Weights of a small transformer language model: rotary positions.
Each number is 500 + 25 x the weight over the matrix's rms, rounded and kept within 0 to 999. Layers, rows and columns count from 0. Numbers have three digits each.

# up: layer 6 MLP up, 1536x384, rms 0.0909, rows 736-760, columns 256-383
# down: layer 6 MLP down (transposed), 1536x384, rms 0.0248, rows 736-759, columns 256-383
up736:446504488505452491492474516507497485462476505542479454449496529501527525505484525514505516463496466512515489464470499481482456491512555506484477489530485532472516531509510506487492544512466493491529502489502468488493509512477494473511483497530492471549524470476518500496482497489520483526512530525524498468479485535474508522489529479506508457531502501490455502507507501499495497480514
down736:564478503500497546496489534482463501538498519489532486520465471465505501497484483513486515515500498461513497526526510513480490481519488508506506478497507490524479468501526470495464520498453474467497490521504586496516530492515534489452508487516501528505505537507556527483496531504465491524538481510486490495529505457475501510525553469511491500488491513485494525488509544491514498496501
up737:495505479470550473497498527517485493540506540525488500520523502481492516481464516497528516535516475484500522506496515487466522466461529560465483534477448501525496437510465500473466514445510508520458496511521472495522531466485485466509528537494472481524552450499524530524506485461479523537480469528488488504508468519454465503486483508491522489480509519478548463506474506501487496478484
down737:487512486490511526515521526498504509525462496490520463505499516482517479491457478497538524526485488526517506563486495493497495511490515565495498483489495483529474475481458496470510458511474523479504504506476510471481509512452520489551540449476520522496490468499505529487511525516510485513480481464480442499483431572535467508495530521525521479462555525494545469490487486511501530506485
up738:516495495528501508528494492520453500544480529517498493477547487520505460511509493482530500474513502481479525504485501518474486468533509473482497491491495500488523503501546538535492508491511501540504478518500498481489450482503500484539504513510480495544526532511518497492513528481520509521512484463480518492513513495493476467514448513502503462540501504522475489491512434506501480500472
down738:486526494533460500535490497490523567504468492526484515473495513517506493526497503489491505521488492512471506532527500512490518491479493459505507483466441485506487517509476514491504494511492483490456460487472490481472514504512523539494518541477485514501515480486518496488486506486510512485507520494490508496471495490500537509472481496536525496453485505506499426520538528482517495509550
up739:473530526532516493524489537536491475514490569518508510563534484435503527492470464510533467458504525512492461494460512514508465514484480507491527507483513475517507507466493529499494517474483502514510545515487497508531477442480493541488512524505505493511511514542533498477513522498517474487477528489455495472492498520457491474481526513485490493488523482524469495509484481528520505507507
down739:520500483518485523486495482492475500451519463567518479505496518555477487466515507539482461534484479504498497505502461477457519493485528524475495489505517521490514492491518501475484479490523505474500515506506473514527508524510516493522493481488476526514487477494478516473492459494452449514488465491513487502519516490523480493503493493516540530534490525542486515487447513522456507483532
up740:545503506498468470527473514478509488487492461559496463483508514524551499509498478501433529495502543485495519520525514506468471509505478508511557485510475532544525544505492500468521506496518482503514541518503520502492461487502529515483464486514496495491517501479478484487476503508510474493520492487494499471512507469451543509453520548519495448498483478474471463503463518503495505506523
down740:501484461507523558529492517493504490502504496499475489508509482486490510485485467504506484515452495475517496557443546522484479546514500480473496509475526491544456508530508475513487500498475542525510518491471526514471514508471482486493518461532519487517443496480483510503519486515458485501466528501483493505531505521508523510501525517516463505532528532519498500543557474454518493473523
up741:544515480507510531489506517501504485530477489478461490478499519472489490468504500523535512468499558471503481486509529482517480478506468467511502527496445551509543500512485483496521486511506537484511511462488494490495489480476505536487476508529515560552500483531509501471480515507520507494542493498465506454493474501475480502536490519552503465518529506511470504479483456461515507506488
down741:506517512488521482514488465504473490457466543491493495507497505510498520508482510517489497477530500522500512496488519530474482493516492517476471489486496459540468532494511513523493501517527500493471495484456481480546535500521484492499481496518471522501492495525465509510481463521556474507496528497508508475457525497507499474489509488483489511523501513526505520509493500515539560504471
up742:516504469473504529467490544499509498501520500506500510480497505499509521516474511484467493482507440535540491498478496485465486488488492503496518462531496498485540506529478465487496492500523519484545503522526524482491530485539484483490508471539554499489491499487526495510486518476514519486451490493462499516500466501501452485534493502496541471510484489522514519485516495475493484505459
down742:497477483504471509518544508508466522499489514512459508480452487510468484532488521491523513476520503481499462513514478506492489483506511477529485496513486498488516486476526503490526507493488477509463492504509483516544542519505488487521482521496518456466500555511504490496497504507444465514479469524524490514477451520476484473497502479486470484505534460471492517480535482541566526505523
up743:479508486457488440522487517493482485477525511486491474517484492493494471483542472549518446505547496503468483478525490508482501504483480503498492495524481484536518484526469483500496533535468546464499518507469517525477497530496439460543504504486482449468488551456474498486519507538527487477497495500504461519510541501504475496458524458526488494481547513487505550549520459498493518492521
down743:510527510485520516517491526481514471516510498513540456494516478539492528510501529493513544477534516483489511539517511509541512476486559507472498535519506488483484445477492470491477459522492501534485541508550475532521518538486527510471470546485499524498404508509491462478496504509475490482494521489507501481471468498508468441531528498517522502465535525535509435484529538480528517509505
up744:480451470507519489452487484515497494483483470524514463521482547515524477496514462484503515494538527498528534504523492518512491515493483507500549503518498516514474512476509491516525512485518505487423522442495483476473512510519513502499522534468466491515549504470522526465482511506450478517505499510509525540526490467477564494498511489483492528509504517542484489494492519519531550481526
down744:503488504502506481545504496505488564482519477469500564441554498542492481541533542492497526525502472521503518502462516484505504492510499515543507494473475506522534495468510515500510519489495472546540478538486588510485518498472508537517504476504532491513523508494490501540506543481540522526471463469456500517516469546520444497505475498476498497510489493480507459512494453531489498514494
up745:481546526521518510513529500502517469445473500490493515516489541484510521484524520453521487512515502477510480474538515504465505493543552498546446560469498492507528475497526457474461497528493486538511512463504498488484494509484511478456553504516506469442503541512517500477519516478487518451534488534530532551524512546507471456491496528489461500511474461512519469506486506503507509463506
down745:502496494492482499512493497455517484532524492520488523523473457510511505546501466526579513542517480510491546524464482489499510501507444512482478430522511517471450467518498466477502519507477559535473469533498536469499504474556522524524497484515512524477512525482511513527434517501519485478507499494481507453487531491498500475548474491510531486512527471475492553502561514509470480518460
up746:471504480486512485474526521540497488489521500467550518493501542506519475515454524466523475477501513508475480458523490496513476533505504470514487486517550516506511491492498495492492493490496455528485475487527511520517465534519517501562505555457498465484530490478494526448496493491508501490501482526542465502515503509484523484499503484497474484504486463554509487541557470484495508503476
down746:449477477477475524502495470495495510477487513518503503531475537581481481567520464497505505491490567511559497515491452480526526477506464524510506507448480486512493446526526483471479478474494526530556515509574488492511511502513470517530489514505510502467472465511485514528499476465501525491472489448506515482494496495459538499469497481461494507481501501531489462519506493500479517497465
up747:480472473440459481504508527476529505490499497506493485493514497518491552533508509512496485524520457488509510473495499514492469508480535512520484480499516467506448517499508507498511526508470525495477477493448510523498493529503523467508533470470483492474507505528530529442510502513494459477478496535488512560457510482509517479469488509477517532482528510542513489495529498486470493498507
down747:547443518535505487519511497549503440511470495527491465520485459510521540516521531500526536459489561525449518516533524512506457470483551487519469509473504525464496477464523521494494485538504513515488464521520508498518520515481509551521484493486520480526516492482509494482525515562548508517473506453453523494483526523513484474563490512519501480492501466461494467488493486473463482494503
up748:566508508495505543520493516515502504510519517530504517484494493468531485515482479489486484509475449503461498489542518516461474505501487503493485471514534474500472501485516530485524517503505488484510500474526458547517502499508506487533484514476430536542466451480472486509493501542467494492499483474472499494511469504461542455482546421481493473515514501499476521504510518520497518503536
down748:519486507538484466501536502493486508489494479524476458504556513519534462485520542508552508504465510516498505499475536509522480530510432549446549543516530488495477508517526471489504487470484509485520486445502479506524496494515485491494498508471467543455494517550522491487526507484409503456500512488492511503531499507508528484488542497549488470536437495557480470537514527517505534481435
up749:503516495512487491491513492476515495442500468523514503487524534495458517466519481474514473516488541516471498523543524542552450486531496520562511534498489486466518489523499531474512466516496506483512505510504488486497448492480493505514498497538534532502500499511515522461441493498492494506492526539507502509509501514468524491491505456490527552496506482535503466499488469520467514469477
down749:497463500508495505525527516513510516519538515522472455518524508487484499515521530553496499480519534498486495493476504488507495482532519523495482474553509505523507467553500451500512501487468510517539487469509518491528514477457471492482477512500452509524480484525522499479525540519553492505484467498492445494488479500492518534545515495537526483531536520446469493510523527515511477496509
up750:452491510452495502475448487490468472509474532485536529518498464481533481510512518495487455486483431502522553529483509514484496494530483514498496501473484529462520495493534481497480514463489523476539556502494499528512508495505499496511505509532495483503480512489493494528471489462466470466528487507486492528496489526504490501499538517516510499477506522465488473515468522491502549506518
down750:509522484469506517470498482465543468482478515507502513447500518491474514477491510498454450475497526499500484514516524474517541520528573498434495492472478510464492500511516485509510495499478487460490490527489486519506492511500529475524465497515467550552493508528487462529526518463493465453511508504485512536508540451512523498541469515507503512515486507554484478521534522515479501492477
up751:460497492511514458491530545489502473513503499495443538464460522502467514480552489487464470503552531475470511503481539489510550486524526504539529496533501534493509500477468486499506454504495468521496478448488511469536485452513477451477524470487492483511533507534493514466505523519555503421579536453481515466518482509516507528476510476527494495499492461462442509501521508476488528501497
down751:493516518506516456517502455477511485509504470473487512477488499479504530520497534495489519496511482490515516501391536512487528506514540484497481474515531500469535470516496494519503490515496479494507517481467478513468483473542518502503483485491492467488542485454489517478465485471536500486497460486482495475500510497541456492493494572504512450502518455498509517487521513482512482497500
up752:470523512496514533530473503512511453455488476519498509506484476493526463506536488493487463516521504499500543497533494513483489487499485514489520478525500506509467488560471480544541504503525504490461506503536456483508546454506449482495486507502492488505471467491544496517459500448478454519417478487483459519503478528520456549543492515496492487558486542496570513526533538493465500535535
down752:517502483423522511523489525506504494525488484514502550477460490481498510492493505526504460490538446461516515501483507478489505491514536505524515488486471499539492479526475571510476493518483503503467449553506481481501544451494478455504527483500507499508488533486481498532490509497512496561494507476480502478492488495501495504492501491527490482489510490491521518468510517490546485507504
up753:497515456519538508521474486502481517526514521515466509506486512527499509514473457564486489523521471507498519497533504475513483462504484460527489534505553484516553491494479542491501475542447452520528540454505492510490491488495500485449509462524539464507480542511485522535494464510496494513538510535528495536485511503497523482505493490523461473502476476533510481488510533499502484477486
down753:502510501521506512495487479515541506503488525553541480547487499447525514472480496515512480526481483488516518514500499526506482479511504543448481503508474506485486510508521477478480470482513523444504494535488506515508463562487495520457451496526489506583512494502497528512470480516446482489529476484474532487552478486499504502505519473541490457514528524498521472500488504514494487508469
up754:513501508511498510517455521517492501466506513485542501524536537507492525451448472514492523505510488548502508499478526479477449500456511521457477539441491474468492492518479500498520486482516468512513461455519516464482479535501502462454520475552524460527464477497547487480481466507480551494501493495495485527469471520493501445528520469535492484475516510517472494528548492440499502471505
down754:505497499531533508492526497501523480513487497492494549480504492482491494498472522473529497475574525521499505499534514469489536475489514471455475463491529496530532490508513466491453483521517517492500537515489492510495534457468506510567487518483524460542544515541499496470545506493530474523509513524472478482475505494527502520496499473481461475487510495515516525542481475537488476539434
up755:510498535517504533436529495514495485535514462482503505480530490501455527466519513498519534526506560512482512521480489475510474541502506536543483526500496498464505498519513551472532470513490540474481528545441462528436511500488522493474493528474533473473477470502499489512529528461478514499492513535526495479474524530533451512514502550513511494452538539529471475483469469501501465486524
down755:538500479492536471532504451452551502453545496552500496485485517493519527488521510534496478506491505474502484510495502476526501487502435521518489539494539488507514480489476512492513494493506500525530490533534481527482517475491505480507513519518528472506508473495480487444500492491513503469486482499456496494509480525478501511468521500517505476547507473508565497527477480536522472471466
up756:527543487493487460511486464528519500534495526529498518482507486515515479487526456501519509505511463528476488524517533521559489502504503502524473518523461535508491501525565453492445478482471466450501495518530492497502451484498510502497475485488464473519500501519487559508474577476500543508499480489517495472523481484502526512525529517527445456473504460548548487496490468495499493491520
down756:525471516520516530513528502541498549441472481451477488471505491476493504477515464467516469504493513508532495510511481472486507528491483481532472493475524477490483463522502509470502485486519492507507494489502521536508485491481479505456512518524459516484536486483526526485491487500513535472494571477503505499490556490465459513493522496525484496527489512494447486520506522516508489518491
up757:494509492520507502516463480518489537473476482477494507486538481482516481521493462510478539518519492501457473476490557497477486494470535512530480515527511507481516474512485517466483506510495512502506518503540493502509487486537494512495531500501496491501483477528520507513493517504501496494507508563478485490467455537516486529520531481495510471458494472501507490480571478508475504504489
down757:481486523509505491460512509450464498508488507471497468543505528476522499471486539472531489502503455522525539526425460515495501501494502484495487466511515488495512508474496492508503457505509480503472511476533482515461527506511506505502490483486510479491509495532490512499552484499549482494501501522537468537512501492481528475491474513458530534517506491490538510502464496495495573502495
up758:495515506501530502466462496500453472517497548512544557484520494502522489504446511487544542510513462488519521470480494519514529493518522482568523506483472502494550513509500475489497543523475521481470518517519488484507498470510550565525533485503488440500506495485496485509503457542462496516510494532525480492510503487493527487479459507542510530502511513511502478492476502493520490516470
down758:489547524440472490520465480527516496489495539494470520513502518524526485544509511514532491495492500514503502487491491546510505516485474564512515480489472550516505505550517484544494489504499526508484519495502495493531516496520495494485495486487537469511540500521467503490529475542526541490485484506507520483509487496474473542462510506521497478495488509449520473491528524492469478508486
up759:511528497546501524491479505538521473533492523446494473506502491518489484523495520481519515462485554534480438453513523541555476514505496505582483549523534470557508516494453479436448488489481548484492487457492531502462473491521508505527527492448513453510519468543535465482580533473519515511476491506505502465480500538485497541490491505497525515530551526467487466529514503469505498476501
down759:497504513469496477479532502457472518490526536481498517522463510521515542508511527493475515503554544459505512490529507481497475529475507491499493500494497501495521508472487585496493464490515516506472499535508513489554525472464495490503477529513456511544567486499441498493466465478490501517526520467540495527481523499485497526513513511509524504459541463468495486481482479504522458552468
up760:507491475469480538511522486501477514517560540468480442487482526514493537487477469493477464519507479542514551509504429531493520496507486510499524500490486509536504501504459529504485428481477505512502478492511518500558510506474518485510496500532473493560456489525484480500479498527545481447544500480479473521464471526494510494530499472522511500513463510534488496508502520529486470498495